{
  "positions": "learned",
  "init_std_down": 0.00883,
  "beta2": 0.98,
  "lr_head": 0.00717,
  "max_grad_norm": 0.5,
  "schedule": "wsd",
  "doc_mask": true,
  "dataset": "wikipedia_en"
}
Each number is 500 + 40 x the weight over its row's rms, rounded and kept within 0 to 999. Layers, rows and columns count from 0. Numbers have three digits each. The size before them is the row's rms in percent of the matrix's.

# o: layer 19 attention output (transposed), 96x64, rms 0.132, rows 84-95, columns 0-63
# v: layer 19 attention value, 96x64, rms 0.157, rows 85-95, columns 0-63
# up: layer 19 MLP up, 128x64, rms 0.214, rows 0-88, columns 0-63
# down: layer 19 MLP down (transposed), 128x64, rms 0.227, rows 0-87, columns 0-63
o84 097:430466460467539452556506504473520542519519479499517534429554425575490507568513509476460596513536488489520574473446452516456527516444481447512530548534542541523505507429531469513427487527522510
v85 108:520410501453448517491572470507501580476498481507483521511552384469526571569461572537544567553468519465540505549491513529476524514484509485507470488488494478481512507494495447493428581543507470
o85 087:455556471524529439460469474552475421533480532464504518457463592493465511562567452551526442430542441532462454521529486451474509455521452490503507537546536539555475477546514486517525501533484564
v86 115:499498481491479521509558488454457540495551548427450502491487500496522452535570449523570490524499455501501444545566529586529499593478535453483477449430499555429530530525486486498502551536474435
o86 106:579487505501409486494485470514571468550538517474531528474478533483464469625459493437505464528465538569531543530508472488463476512505421579503512483498538505501490566513537430528499530500531553
v87 115:537465462565543483515570481569507496501493490514480417484499542528528469488405495469488482420512485509512444456515518516443575561615470487497456468449499512521470474581536513523513501454510496
o87 106:469485530467510557526467618485521493429445498483539514520501458453516528557541447494540548539528539532512577492535543535487466458465459544494536544559490521564522513438515504407535502511558493
v88 103:471440532590440557467505468505525467425502515507448466509524515465534500538506482480485532471452562523512487552535502500503490462489515605541471408526508488500532565450521588540574532508497469
o88 100:499492568545493485570505562464568461539487504459516484497425499536563464535464493478517462475544427476555542486461499512512489581534458476576507491502514475524439439541479485473531520498514615
v89 097:471430498451521566530481473565552493553497533482448420508452497504435451522488528511457450473561528523512566455496606471465510459523474495486466500460537454520450497507525539515508481540466407
o89 094:534488484613449430511503547512499545397482481491543551553554475457517537491476428473522467491475507513510377448511495554521436530469509469488514544490485523504528459477552497471513530524534512
v90 091:459467521507449477419488479542529501519421459505508527553515449466488489524459496498522513505500521447461449536508493483587497503495435583461471453558563550554482441495482449566487523524426436
o90 095:449457532492514497534469502542430524470512540431524483460506597558503523522554507511477479546515507405514513502439456514435534451519532484515438510498552489474470487568564542440503506479556576
v91 105:424420507421548541381490472523507533508479494495493549493483534471594446565513448560578470497510552539544510481530467511507496556449470465504474475487460537525509450487524518531523481470502484
o91 096:519546471533464555555498558479470480516496540553522544489484498503480507483556471472400534544530431545505437562494466513496437492476517546521535494442487404427565509466488452487507493521522583
v92 100:470522548544514483550515515523444522508496478503595515505506485553506509479515483551461515476444553533503563523529509501489525529493488452601519476460466485477541419465417494407604472527504459
o92 099:524508423542517501441564501484623443490466554541535480464467442543462504481452504497504548486572477526482442510481513522476545477470476527440497563523501506503436542530478547538525595504517479
v93 101:488521531494487449534518523505471525516531565545543498474511530529474499518544507521471473495538452514555485407489473480505446528492454526472451432411509576601508503459518483513479572535576417
o93 101:465566507533494515507475475522507518482504503489450490475527500535537514542487452444416471529437600502527517518576550545426575537528494448449551537502575456468476532502528521433496506478432524
v94 084:469559549543494496488580529490532511528511504472483497491474511598416579499494505457525523493538427456549522541527535532509462467498449553437477585526419549489498508534448463489470472500463544
o94 087:536471461480449492440447462508514567492495503476540432479502544434487518445540536529490449497487572469517503482510404394486484560505607528515528509497515471470519550508510567490483499478548454
v95 095:480486495428489483455585523455491476489527531545436549505518608535502541486522475567466535501424495527492432556548480518469538522469540512457484517500502514488477530556450456411482548520446540
o95 089:510568550490509453541478451496453487553484492490596504456457440426458531568488542520558455523613551531493487476465530453464506504531490522546521472470523451462543542479461481539448516517516470
up0 099:496499492592434529446497504469499496556553499473469522436505532497518498572523528521512548489431506517467517446535514438487586497428540500525435488531500524472519418555549498464487522460451581
down0 090:495503526541441508460530513529498588469491544494462516447475499475533469548435537515554541511532493413476536447562539426574539530473526435481519471418509526526564490522503538456469474558523477
up1 096:518433495477539552524461559563512482472523549505497571428465470501466515479433539523543517525446588530456537502503463499519520566464477394475510505553472492504513483560446568503477524455509542
down1 081:493512541470490450537515487525526507554493604445580581454451577545530509531480519435454477488497437513505445484475511463408498428526432483453527510516508535484483457507516482477452517450495513
up2 098:590543550514555478492428498452575476488545446521482544536518507530539562513481507449522492514523472475524490519526477507504497405479401498441481552577481500447473490547460552470566503512526492
down2 107:502457551467481494549457553479500492503440535527579526528499513514492507508457553549475511484517430500424559526601556567473460477465541516471525534566534548552491517456565501490437521514442512
up3 090:503488519482532492434523468511520445522501541522515513508449499447502477455502561493582521490522526558470447537378404479525466557455529524498511560517498538477479524487521498633513508478511511
down3 095:456500487543499505475415511471501561509482474527502476555531535485471539538585512546515486492499560432560489497503478521469518487447436534441524487505537462497460521518488506378467585464433556
up4 099:486552484507508488487495503499499541570476515549519504501484481474466511503658568517505442565510564462519507453485521477470530486466471519541424430470550523414521467512497502496500541586503514
down4 096:501423463476505503547539452506546544503468536497519593506582423470508511467505459433528540526440519502469443472547497498575485508478514389468489513502554526485461477529463498580537524513498474
up5 106:502489507475497530504542545466559466468447515509537497493531469585483542492485427526484558560441531489521490405471418471581509516556442523475477512496527479455492474543461426520584491533537497
down5 100:440449478503544507482577479525455493509513489441487519447536520537477555544617481459567552435494519418511457445492517480506524462482534490575519560518462531475525483496582492498523523539470477
up6 094:519525475518508524473486492438458462610520526499515520558478462561550527476500487488515467484488504549495539481450476494546504498427510393515540483595575504507544532467507547505446519573552544
down6 093:438543493519470545435470496567560521534549453481479528486489455489469454594549544408505530509521457477522443528522553464587541489444542498514523548477471502487479511505468445548462437504531494
up7 105:559469472524459421553525482442480522528436530466489549457473482522493468518550495501553508517613494518487505427585538486559548561457444473563453492478538441496532486501519541485475479478496467
down7 097:513464546549537471443432581509523470467481492477498445503481492424468519555453505549508484533557511523534503488465547526523408467562512534432482428521444547499524486512418467514518519468568472
up8 103:492505520530553466478505438544569447552550429517450518513447444487502583516527501442490559464547434496512555516595520494518523564488447538573541500469534486497486469446504495491481542460529477
down8 102:426492474537497542506456478550492487553557515479545493481493515436367497436459509538424507494455506530481491474520521504465443516498525434507455492592510523537491454515584524489484541475494557
up9 109:501502491551543511444475515567568494468543455490466535470490493448474450438541468493487527474465500538516571409478483532506519517583496519553409560493479532528478491469472473547479564424530552
down9 114:561498479466588542480515451550510559432489463482464544418442460536497488507531422513544493498571477585495521487536428505440517493464454501483527516441458476554487497468497495493484563538486544
up10 098:476482577503442509493546479458487547585525574518536434497524434525505530558521455492505514528540509517501599463474450497480548477471493449525453456439524513516545493565447446491540440471491455
down10 107:526503522466474502556467523550564487464557546493484456543466498460531436498555423469556577519506463426498457550477539571514504495483517455530507484456451476527437480468467474520508446489532601
up11 088:481448521500494474602395589506582505537528505548517509530489546508448494575533526481516379480515478498512451543471458485476563460486515505524513508533516503481492468516468493556491453489553482
down11 107:529510471462531507385524484508514564530449492502454508463516499502518465430516528534454590562476543555502481474483501489512468496465519402459600521520519422538539466506486548468530517511469458
up12 092:463459475430453526515552482534485524514518512474468489532464491529508503538503385494542509471525523406475568568485461476494469534495495468455450461555454559496518506493587487561453553442546480
down12 100:453506494450481583479502516557526472506534445434469428467511448513545549480520522502466496498570582457436550601477495528413473512481511518515536521464584514538465502517456513457499486523492516
up13 106:488509536522488532415498469528544609523506514520549447468534516485481489516483480437536512438474526454567490444522450581556485500558514455447478494512557463447539557478469504507481515519586537
down13 106:487479506448528487530443479420422519486560494478452450540493499478546570518540535563483460549463489497461495480525450522539531445444497456558535423570462460506485483507463600461498515511487533
up14 103:523461518523450435488458546489428414560545571516486507545551484506535487470500477574519513500564436459558533530533479517498552446434504450497464496437494515547488533506482496451489422487549471
down14 098:456475423527485499534472482436498515472499539462542507552525490489477538508487521507455415542499523608583479496535569501505482513484547502423471462448537524559530473474465552552494505414457492
up15 101:494549463544509468492626522463566467507502520493594520463487490453494551515495463495549496444466558532564525514527409498509466451492504486525460490516531480500516493451489514595571515502465553
down15 108:427534579430462516482495528527458553525491474485546508525510470526525497508492506477509453482507527505472423503525588546566512536559490530463480530473531528498528518537533366399526483510495526
up16 102:483524537556511510531565470483501491512448513469565459474604476531414454480524484443463519476567562549563452446519470521449493535474490547511477564553464484491490504510514539482546513489578448
down16 099:554504394508503493488489459534546520462533502469475510560489512442511467452445485572442468444528501542516510510489520513570445530508555588486488509528563482523475496446461540516473498505403572
up17 093:495465461525473525466409564498511483471431565528560522529523522467450551512479518471537512451544497504589506531412516489475510537541479511500558471503484473456495540514439457447484528592571496
down17 091:475461448414507500540503413487491440461578430504464497442484489502454468489478568499516516494484524489455495454532478538474436498479521461511484564496464508568590509440553542482483437497499561
up18 103:486464482532517478500520540452535426526449585497536519546503558421549448516513486475537526435569467515454464497449487489570515464513523463554498488458528444513483544498518474571460427478535569
down18 101:494523444519585421439461479503502502481500472466538479515483481515458470439509510525452571451472476500453540468589519506513434521477487471483469520536528544491535451446454591518559490558430464
up19 097:491497490504405464525511532486493469526483513469490523536513525472525462506521472489560624495497473501501519463527406460518497516556433436554521547542498425562506507522488572446456564542464510
down19 097:526519513514455464602486458583453511494500450450427464498506463496504517483494510480525497540464499464560564476443496529503494494517611513501554390546475575489451479501481486537528516537503463
up20 103:551512443505486510545526508483509489514466479478532530506432529429486515418509579436524422513490519450534506477471496469465491542524555529511475541556501466432436482571566546451521571530460546
down20 103:492584514493565519459437612523490564522548547526476498531438453512542456531502465565596471446513492479508423524511457537496532478481501509474510496475495501440453526478487481518502590518523495
up21 116:457446479472500534488496455536532470545503489456582540496501548563449493457518514536471435459462560510514549462511455481549463484434526556468508433503515453529600494501487465523461582511526565
down21 110:506455456555506403513478512505531493531546534452504529469513401510455505500392489484462498589536494460473527536530466581453508507434538485523561533546520549481480492500525476538452506557503502
up22 102:429526475486563546510497532499449484516529511504495512588420498528490571556410457541465545520519564519524478510455452457539522536456473521481451574495483535445559539476515454563459512504531497
down22 101:469492468503500539452516493465503541424482471560499486522482485465435484441523475527509515484514474489496608447519514567507537449416511477575524519537493578509425511463500587445514512487565529
up23 097:490523495518518484428510464546501449514477542586519551582474468581453469459497489478471455504559480542570497499525532460517521488450416504518516554431514484596517510524536450551475527458497530
down23 103:424531453465476502517458552545538466490379498495498501479494449496486480428558493473454539522479538485514453551491574494539503518483545458516520471584494527455474570478523508598501440513484494
up24 097:566442587442552381486518545566487456494509437448525460541504504511450554534527455466558457521470518502514511519501508540506492489524488535446436496530479524453503444470487535480553436494486471
down24 106:574515417474474496510555427525447535562482499501559498526479509502479454452495576479521524526522531558528481532549494505492557486472470443527506509494442489438542530497570521528562389539531505
up25 099:559503529585476471442560493517544498489541502483548554512436416620484503503485461430490508531539469491503473552428425448530473466494507561473505498483521488504545493477491472539471525497507569
down25 090:483483462477557529499503545494531502488471564439507531484487519469538472513487516595560567433451555561509503551494500455491588506520569501414508522488458480535490510503460427457569463557503504
up26 097:557544439485497503476475500540582480468564497523499532552519586430551508505444521437449536579444538522512461525456469459506466559462481459482487445516552529453532452512500502484523551489533557
down26 100:525523521550564481494440425540508491503498375452529507456508513528476411477551553520469464423489501586479513461452503533516496473541532496547499478463473482499480447536481481505498539572436508
up27 102:460433499459525591499488502453538476535502463527519487494535523535459569473496527468546512485435563480486548470553454486497421520477483563467451523633478499487507479501548468567538531469513494
down27 107:550474500486519372486506497483570505527595512494530437486512480566470491510524498523542470483506489542496474548406457503452455488463445480401553566460494441528502487486466518494492474534482488
up28 094:526467523537475494463481522486431558529534504559493408520558549527561447595470481448486508489420507475549467450490424502553495497537480471515471573520496561496489515476489515484491412453514498
down28 092:499459497519508518443488512523528481473522517431471494502583501481477496494486492471513546544463502511460551558498511464505584538516540515424442461535510606447469512553445546467527408440453457
up29 099:534478464507436452510516453480549518428523477542540508473459518480495441515466449496586502505557484489505490464466504445470472442477495553494412514570501513495595485476478583465534521447552557
down29 088:476529478457526514436480551483516504513517409517566462542520564530519534462524533478415457596482516451504480468530473513484546527477579468483523512469553532510489598485520526491436503509436545
up30 090:485504510508497484511413534500439457547551476547575441501462421483495460541496570537487524478471497492491565553485574495524564545497492547483472516438569402467552486479520485450527513519516474
down30 104:501559558509487509446410472481518521491435463510544556555552492522496449490484517503531461460509468534439543502486529470463520409435527557515494574506526494529500430512554560475568568499482474
up31 091:461474459450530456495531477589435495517512463504520515511501462447547410490516465550440556532417511454568486504437468545554522528490480495489538505458465451475538479549520542496536475465493414
down31 100:501575465503467468538451539509453529482447461546499492494513534543376549453439465552461533461488456575495463482510478460456497522583508519520486502536496470505469479454482490404496477530560530
up32 106:457520461541472418500442466509454425507515496474532495573526486555500500485455480555508509463515463495575577491494539525483551456436443553525469534470545486500566502559494596460516468463529517
down32 099:528493548474550477532484495475383490505463394578534457539462437537491486457492568481520480553526507439505480538539565455521482546530479548514482459499523508524534497529449465470496481554442463
up33 093:511566524491496458468504472525536482555541495526572408532477521516431486561537502499506481522464533413511586495502509474494489536496548537520485528485474568538402470532584470449534495480462451
down33 099:438430480534521523459480499491496476534479435464493577429530501455535542449485459524490492490482485529494545515512533554499471468472474466450589525599478506582484494493423444520505432438497486
up34 096:534499553462521468545449551502481527437527536459641446554542556468486455498549519420513550511479497475523504462472479438455508490473501539506495489486524557547453483551454524553516463497551504
down34 098:428490511524519496493477555483506515509441517486431462538454512511508560510478448548460447522459521479439445549517513504592508443451527521482534452491494493432589549463451451483477471560428474
up35 113:580447456480511518515522525465551417514496544486461474533524532481555555566458472526460481523508548412483586469517473479528540516497479508511428419452532461444532481515541557520530527534513459
down35 117:513567511396507449447466549509448511600479495499476535526490549568577528531524533439472470495506449544521537455536475419499501524554507512515447509455471469481481500458572449481472517478519490
up36 098:483559475451495462494498441481474463536488511444490497558490578524474448537444459465487532492501578571491495487459426470537527487466523444461452486474524488502514444433555538512503542427487600
down36 097:486493506520487495533482468547474544495539503482534552473533404536521552478516412599461451466475468493528542435507515464473538517486441523505440482516499541445470422522489469459541493591511437
up37 100:575462497506528539544539540490416514455437564499519483505517473566505536518518491476543515544504412513557493540466467472594506526505456488457496511572516531483491513576428509480455428496518546
down37 091:476428519527464530565460394571501476528518476556530561425545490490506500504473500487497496518526511521497507463455532483476534476448521519491546563519633467565544485463493475497528549445507490
up38 099:511491511475470539544548510495523547553555484450472602476499544524417540536502476438446440490542568499515504524525435462512481487455466507517504518548449445559573521509462515548483458534468570
down38 108:525476484508609591494466548442513500491537551564531552511508529512498554404497506552554492513545434483459474514476580497476470503479501453473478527524511517529503563428493507558474541511473448
up39 089:527515554469384541517473470525457449509502501552520605520568489522514435533546528506508458448428437479531498523482522566523545514441483532437483466511496530500444525521486483512495491570521545
down39 094:480555484458504487486516511512566465418489532465515560513497575464526523510474389441485476464562455447485490506427512513443499563502469589501505490450506420552511504519452498552520487539510480
up40 103:507513514542432476528499532502502493477506504497482466519448558436514538482554470431567490503454491485519500547416401484451489487487483533428494522492400516510557494550510519412491437546514550
down40 100:434488491486472432521406512545508479549536465518518493484530438467521544517508517450416563505524485536519557520522595528568542496494454447523442509571546479508477492489451497427483464457492475
up41 093:540440535467495533527497511489427496585460565447588546529489526522450575533554488482458505469479510563459502525497524421497484501512459567540482471528451557541501501536490441524434458515466510
down41 090:483477505476451455516531479491522574560572483468511516576475495519480474532505460407510466491578449466440496462476446498548465561463460554483524569456510551479466469520559539498425513519518543
up42 103:482520486527496537497446435459535556561543499444495469542506519423497451540546521486543520470422513510540512463540461420502530495487554492397455475481447486452417474534496472530537542479541533
down42 103:468500533454507507509535407491445518456473475502529468528529543499470526402499528473462474530427467557621540488536506458550497494512529485533511485550553466406563493487538499468541462508512522
up43 098:582559521460510454500469484536493511493495503591515535474517501450548502536494433481528511514532522544484529455461510483412448469525411585529495447545515438514570516500559496521496546494572485
down43 096:452538465440465522454526469509517472497494491459526464535516440549477567515531516491450606510517460455527472527521515480511503630445527447526537523542541503534573514514468461531565492484442479
up44 104:470513556428519537474567521492533476593521446531577432489519469517489578478544531468484422541497474505515511557445553518478510496489489466475477496527459466520530550584486484569526528462480559
down44 095:509504448487508442525540478539486516488443570469572567448519494488582447500507462532539501512531462519457509493528463474496504508461398503520429517434527482526580516520524424477518492573551460
up45 114:508554515480471457471527595500439539532475495542482448532505501455540466587450494469471567423490550482474434551538467471494538503537466482565428512475503474485543456560505518536470483513445446
down45 116:548447435512488500535528446476509544462455498494451580459525492463472524463439467486486463480471394519495542457527498581478562455524522510488491536592511489480566510472551467458486524539504571
up46 105:528525439488484509452450474516516498560549481573530502493477474518490440469480520483452517552541505523510466491529468526450555513533464474529458468418602525508565564441410485523485546493574522
down46 102:469574484462539548497513503547477452465484553483445462529463506495583493572526442471542461493472549438538521459588473496554473526468481541480536483504534425457557490561561506498460513447474485
up47 099:523520509484587554477524489549560496519494564578511502542437477478477497484488488552519497523491477540534538427483468498601591515491534502453567505545494446463494395495467437502493506506521510
down47 088:507497490519451456461558501423484555464457510500448446543491525485544479489500495438550577535501495444499387528446506467506411521518484551514515469528512485513498604548464532508559465489483514
up48 092:473549530481426541538496555485520516529501516529509580476399545487502500570463450466548499394474472543469458479473525435531559477459514482487435518454497538466499478454524507457479463541557513
down48 091:489544493508412510526587556528426496520479507440491467510544508600486532516535452520555488466536572447478483484449498545496551592581517547534491522515467514536461457486533500510480525511533472
up49 098:587561438455519534499475459438421467474527466433556567470512499527469504542545533445494550508488511487510476491514443418480516494492493570521542488464494464451489525545491529525473548590465470
down49 099:478503531534542460465494464485589473493534554561497450546485542472517547494431498509499458533498550529410519466467445515481472420498525432473400443450528477550501490498527502456495470477430505
up50 107:536514478493523526566536524493460537501494512554520471482486564490463486499509506527439531502538580439438539429553460577473527505463446521413527507511427401441478470533532523498486496457532468
down50 108:510488508489502463517446565636483537431477475495470481496520521524496424508550495529489525479475497507506540500492503510528531455520554520447563495489491493592531466549426451400517526485523434
up51 102:467508463507589504507519502500479585460570568540510473549447501497477534466454546492531555436462494482547575463524454478477522519537396534537536573491488477427533523517528538504523501466532496
down51 098:497504457523506457471482543532567462523449514506545539489435521524518472543509483500539608514540504574463515490523555502505513554479572519460446452422544534417467465507466444559451511527482531
up52 095:537516485480468452489520442445446457568534455573557474514565516424504483481480455494478493511436560521524495504495496490379514529456458505510515554519488528471487568428435526497562519480516525
down52 089:453473533532517544482512501514540567465471492397482456564422548512527572462535499551506530429591483514504491473573460474479503504472468472471453521518487405508516513572526466481465484515499477
up53 097:494455517465464504439556463486543498527500523560518487509435455504477479410497534528405489526487509560545524546512444462544477497432444505476506518457490478515488512470487385455580521541491451
down53 100:524496544500448507533506445555492514502475539414510431543583533597475435517458531500482464514474506476438511517468472472508576518488476515477541433467460448500549508530563513537425506544454517
up54 096:531527604527526464572483514479519551503557440486535511537489524450466513526533482415439587495518432469568514510525465493529488557459454467488598488474455476519484490509557460504490549501508509
down54 098:527524509567499523512468488504523562547566445397570483449534558522520506510520531584493528537455525446426517464562489545534467483515571428516467506523510469466498507516459448545504521481467539
up55 100:564461512507507473548546502532493542490488507475576504503445410533510533503481482525511548528441478586487450501573462468576558513513496512467509547419585490486515525562501471489511565500526435
down55 099:560461525443499463603520469454503468402549586522532528473455517442541485470516546441483474487529498499478533478439532504479493480557501499526546493472483479517464462478541568524535453524541417
up56 096:524572488490505482483509454475508552505578465510506461469526459508498581557457556442502568445435524477529433478527428495555537490495551485444463519529547462456469592525516477499484507508474433
down56 100:520516503491442552559555562542525466518429507524480492459526517517481500492526572514500460522479475550465592496506555592509461507521427529483565444494451525502513472501446550486553552455574495
up57 105:561464434586472547460482503499524434498492495493558447493557448505545548512491566512492549454406487494491469515452470433474534473558477519489452447531511478532489527557514464554429550519489477
down57 102:383460524496521476505510535507580510514499515555456505520507606527548424526504502549446443577540542510508541494492506498549467495465428554491500530534502491520567418499484490444512488496500482
up58 097:508433501461438515477532499613517452569461468476538549531435551549490514483440483534509525572503516499519515491481504439529512505441502438512477567482545496501445500528560464523504497574493579
down58 089:554524527520426394460566481472454482458555537473480480499495483432533462526541459466490534489528527534505509547491518486512547479507487549468533421533490505512519455502455602427417476513521525
up59 087:500467554503599605508482548509495498460487575507538500526465450458427502497473565486516427520461494503532500573539472529515480476504459466449495549432498497523484483553450522519520549410505517
down59 098:469513448443507510497526528596570459523531441461486489543548496547506447513454556515448562537527489550495475494548458486501565579558543465534506469468486455522508500495496496498529422591465519
up60 101:565565464473530453413518580458566449498571499473485463495484496541483486489484495469466481503540509546572509508519479525532509521516467446464517455527456476448542549470424509483414553465471560
down60 107:441487491594537538480485419573529552529489482543500506468490526481511470538478462511498438537519446447461460479496487471588497450460502510600472567469492558458473471513499488555557491545513537
up61 102:513508533522501436467502537598544457564527479569528534490496559558492470474514503538491462554508521429607465443500484437462454533476467495490493491486536475452491536560471508455459466434465469
down61 104:508483546532532545557487550480537509512484456520557427454451485505505551488500437460497509454464468523454591520443487496534586471475538452549517502455471554540468531492434546549562511564525530
up62 098:574538558495465520453471537525439503572520555531526505494557536508540507487560543459560458532501483444410480502518494502604498492519496567459515486485447476478501529533557510549438473439537495
down62 101:493485477559450482552537439485553465425531534491516561482501528541551542530541500492503530459481510454549493467489512443534549539473569478584476514561557484530486565571550457451499487490520426
up63 100:564445581491475460525562440469485458449482474485477548471546491516493545449494555469463558482507516578491572529444530512512563475479483490556525470516437511443501489520558459440547513515505574
down63 098:533474411449489527420511472471528515526472513466493452536496492548491513461423492469563509530554582516513415516475494565505507547496522466516557533522587548481547457497528535442515515520429512
up64 108:478508502500477450496579562510499507592449532464508439505433449553540461467416444479535557517465469466485500561480466462504519519458511488517410503522509455462436485568498565542509486529524505
down64 099:497490557463500565509521503498523546472550523527479590471537518420538485498533560579462493512455484528494612455549492537508529459504523550528556486504509469518481530578422456492483518445490548
up65 105:414544552600563479517539523487483522523526535516553510543487475428469460485540493446465517482532528516493489496496483516496497541422461535487460481526382511453511446527435437493445464503518530
down65 115:425579562507560445461491548485407517564535497501482544569516533511493461500582519424475457496500510550552467464460463490484430525509531530534546403491496504483486481484524524489524507490460512
up66 097:549498482508535413459491474466479477587540428528550518517509499424530504537513533480483470574465542471508488537507454524447420570520501423562487501540524508478463505487504501521602493455527471
down66 109:522425532493515525503505543518542554504455508461483494448535492554442500536498521470530536543568455467414485515544504468544496476448465437484549461538437420537555463493479428525491484548421523
up67 104:502464396436497498475548541505402490474467498568491507504536451526447512545475524546490479501562510448486500512577525560554584508527457550473478537521501439496558481559549497516537464479481502
down67 096:557545551509527557587475466554523486553510485569467481436499477503491448573520485497455483488475513539488487509449459515520592497423504503554492510437497490448408481471486487528411486465490500
up68 114:448434461556496476524539589536506485585515490534540512482438449422490557526466560563526487452505503525521482470479487467490544457531520482514451497501551487452550472574534476423452457523517471
down68 096:477530445534516499484531465495469486525510420458485527520459477514523667440514543576490493510504542541532486505481506531483534521565481521519472534562550460474521536468490496462457498595490474
up69 103:539480488515487473510503517521583419483487384571485551456524483449512491515496454491566541508461506462513486542516487490467498469414577511542491514545494435483560493545519462581464500466512553
down69 122:564510489483520477529513506422484470416508507475462515528476493515507551495516517537497549532421575483474497509493458514489509511526534499429513489513452485530563543424586586495392531458502551
up70 096:567519571506555489507508499461403430560528451478518482495440544493460565526404494519494459431545476562509501465522475542470436485487550473545490555484460515505504473531502520511498559439535500
down70 102:496510480549428510532545490502556501488516555463540555513560443472509518563483502524471498412443554506498434473534485547547537417495530571449547506526467487497474422507555450487540483532482444
up71 109:562461487479521544541488517428480540517514472526471562499488510494457577512546399439502501530459417496456481456546542516513574462460522458539533511567482512463532549500461500497484459414506542
down71 105:488550533571439466451518445576506474493516551489508530602496474510470473515531515501510510479551491509570559582502530480538437496477426518453500539501467488557496435541548505463450552541480459
up72 097:557546570529525516494541468452523513502546480446554520513521427503458479561573568507451475485495554477538483438492457483537448531575464531494527487526457518445537515534546516568457530480426539
down72 095:523506440486427506440507519509532526481494541538469465514492459577560525458464429484527531467492490430551497530506589510499506521580523515488471498469546526529507474442408570439477434485520462
up73 099:412494551505486591461573472506477489507505520480511530529459446511523467512468508482485569534484496468422514545449450457509538466403559527549498454515478476470520586559553484553512514487485529
down73 075:536540514496561549384479543482495550509510462509501495508447519528488574494454498540490601489583441520496444502510470434535518566495461540452488445499488455489484503478519426490554482552489487
up74 096:504497540490424506550502553510492504518508425537486538455485481503518457518532466501427543476511496415443492482506471533508514397550508462498549516547571460592467521596549507537488478518526536
down74 095:500521468536499522485463488482451467491489579540528429543535449506529469441514505495522550513565504553524491524540499511373494519533556462557482481445489563450511496462452453477529511555596503
up75 105:520445549552485487502464466509524524476505502604538511562442537497521429543539489483509462434484505572478531467604449493526479536473421443500548450508513504492514537457485506490566477479556458
down75 107:488441564438518506424565462487515550482524452500506553481498503473523540475527512572543563544483519429466494541532455523469490529515468464494441525509503528524484439466606583469508545477491443
up76 104:486487511535464477563519518433507465458571562480535492530521534483494492523538510488475466491509521459555487524415557431552554506540519489461477464467495492501548596421519498528419490476530594
down76 096:531498474511426488555475563593609512509439561516483517483487447442442478487477491591509514461507511542481527453523469535467479523520498509540565401485550524526500467518544475502526540506484481
up77 096:504525497500495531529570550484491479514482466454497464523495451574394489536569521483486418499530591465557434472507445521537499561573544537483501538516553536483498486557463552480468537487522511
down77 096:539481448498505517532511549529482522473490510444551507513451453574463517526505612445470527479545495478486420478550502446574575560480441505562538464484505517480544527520578550493508514516469522
up78 092:493512450495478494436522432521445543488607513512548485508515584495466560506498543518474456415504467486503461509534487545529523401474508439473492529480518487481557531549603542467501495528518513
down78 085:469469466464469513549513543527586489500447445513433470506532457541525515503521546446524496416494472507487541440457462478524451529493573511442493496490468439526546609434493484516484478452488437
up79 104:570434493486515509487480550453559472513491456513532541472507467460522422572514566477461498524466559568497488479531463491521444476505497455498498563408553484536576533543481548564518449503457489
down79 101:506567488478506550526464525511473529562478514525503420518481573439465535465481510533522528457465565550588498448472578446545513466524457565502568481514546513478456515496550443457473521489536451
up80 101:462428498448540529476525482538540528482510539536487601430535519521473480475466438540514467476498553492489478542458466563529489571518496502488518538583519437516504404551580533515499530456498512
down80 097:487530554497466479505485520501509492512522434552523436497486478427459545496414539456529452549469507532466493506600477489560446451475537546525475557552472525479526496438568554512532475448569489
up81 104:540445544494491484513393496543499486473488526507475523494464518473483475548493461520453518516432520499552477472500466547602477549492500554522509449612433487515473520551504489509564509530459407
down81 092:417490473530568409489463538506548499512495494490537490511494442598453458537499476519535577540555502508549495479543514484547487479530508490492509523399517543558491515477495524477592516575529488
up82 108:526436500516560496475503423503520508508459533445528453531442511512485418409476525512519494459462520520506631540574492509477535446528502557477478533510527508504527583537523496466473514549464526
down82 108:470555558480506485533514498514482567465457518493442478548449502575508452515521542581521480431477452420481476509481486446452548562549464465600483529508514559536469464508501539521435492490462501
up83 099:465467474566525631414462465529464546519527491562553526475529498465517502500501516497509517536512562527515471518529448450516459569549429498518416520545517513514553512510508538492463555458476463
down83 098:541562567525464366564472559460504505469509525434514504482438534477506459474472465491543494509486470527558464522518482494481550519512499543528512526455480475410493557460458506476565471486570530
up84 096:464410415544485525483432494512532489493521549536509522477460610434481492553525493527498506446491527561423543447463501489540518518545558531520459509523520496516508484563532451457506539535532560
down84 099:502431442529452542479526496537476511502476579514488465536546460520538507476474426524500449613529513523502507521549533536527518473512519462500545569458468480509544449559537504463447406463502562
up85 104:559518486528559508620498500513463492455564502501541557535495543472473537487500497516440560529503438509528476421511466508491564511495499527451452500438517500470560512533416444469553465504539441
down85 110:489522570514501570499559465528401490558560495461447523527532435490546477474490473409526435516433476480503513461562495562468526471454440519550514497495479530476525549526496494568487460459503528
up86 096:599461476431517521515499530559503476572518474521496515519547524439413472537473462496471508494486535506442553538482487582482543527522503447522449493517517540527449466569463515479552460588508547
down86 110:520518498516439514554546429470456537442531525439538441512490469451572548468529544529469499492478528483434515512421485491535463387504552513543467478534472472539515518440548546520481446527511531
up87 096:541491472447466491477472509469520533517565554578502447537407504494455526508487540450545551513488512491484442502512493498452487458531488506594467425453429416488533490461513495526588507488549504
down87 098:458533532515450542458499420516471486438434455431522546484595484500497456565456512458449461506465519463522482507532498440557543499513534512470524515524467489519468444523542429499450546494512412
up88 096:491463534503531490554512515511497446505508449503535551478577488483539579497535499492533517442572502507618519496562513513483482485418407473461481520502514487512560523506510485468424447427504548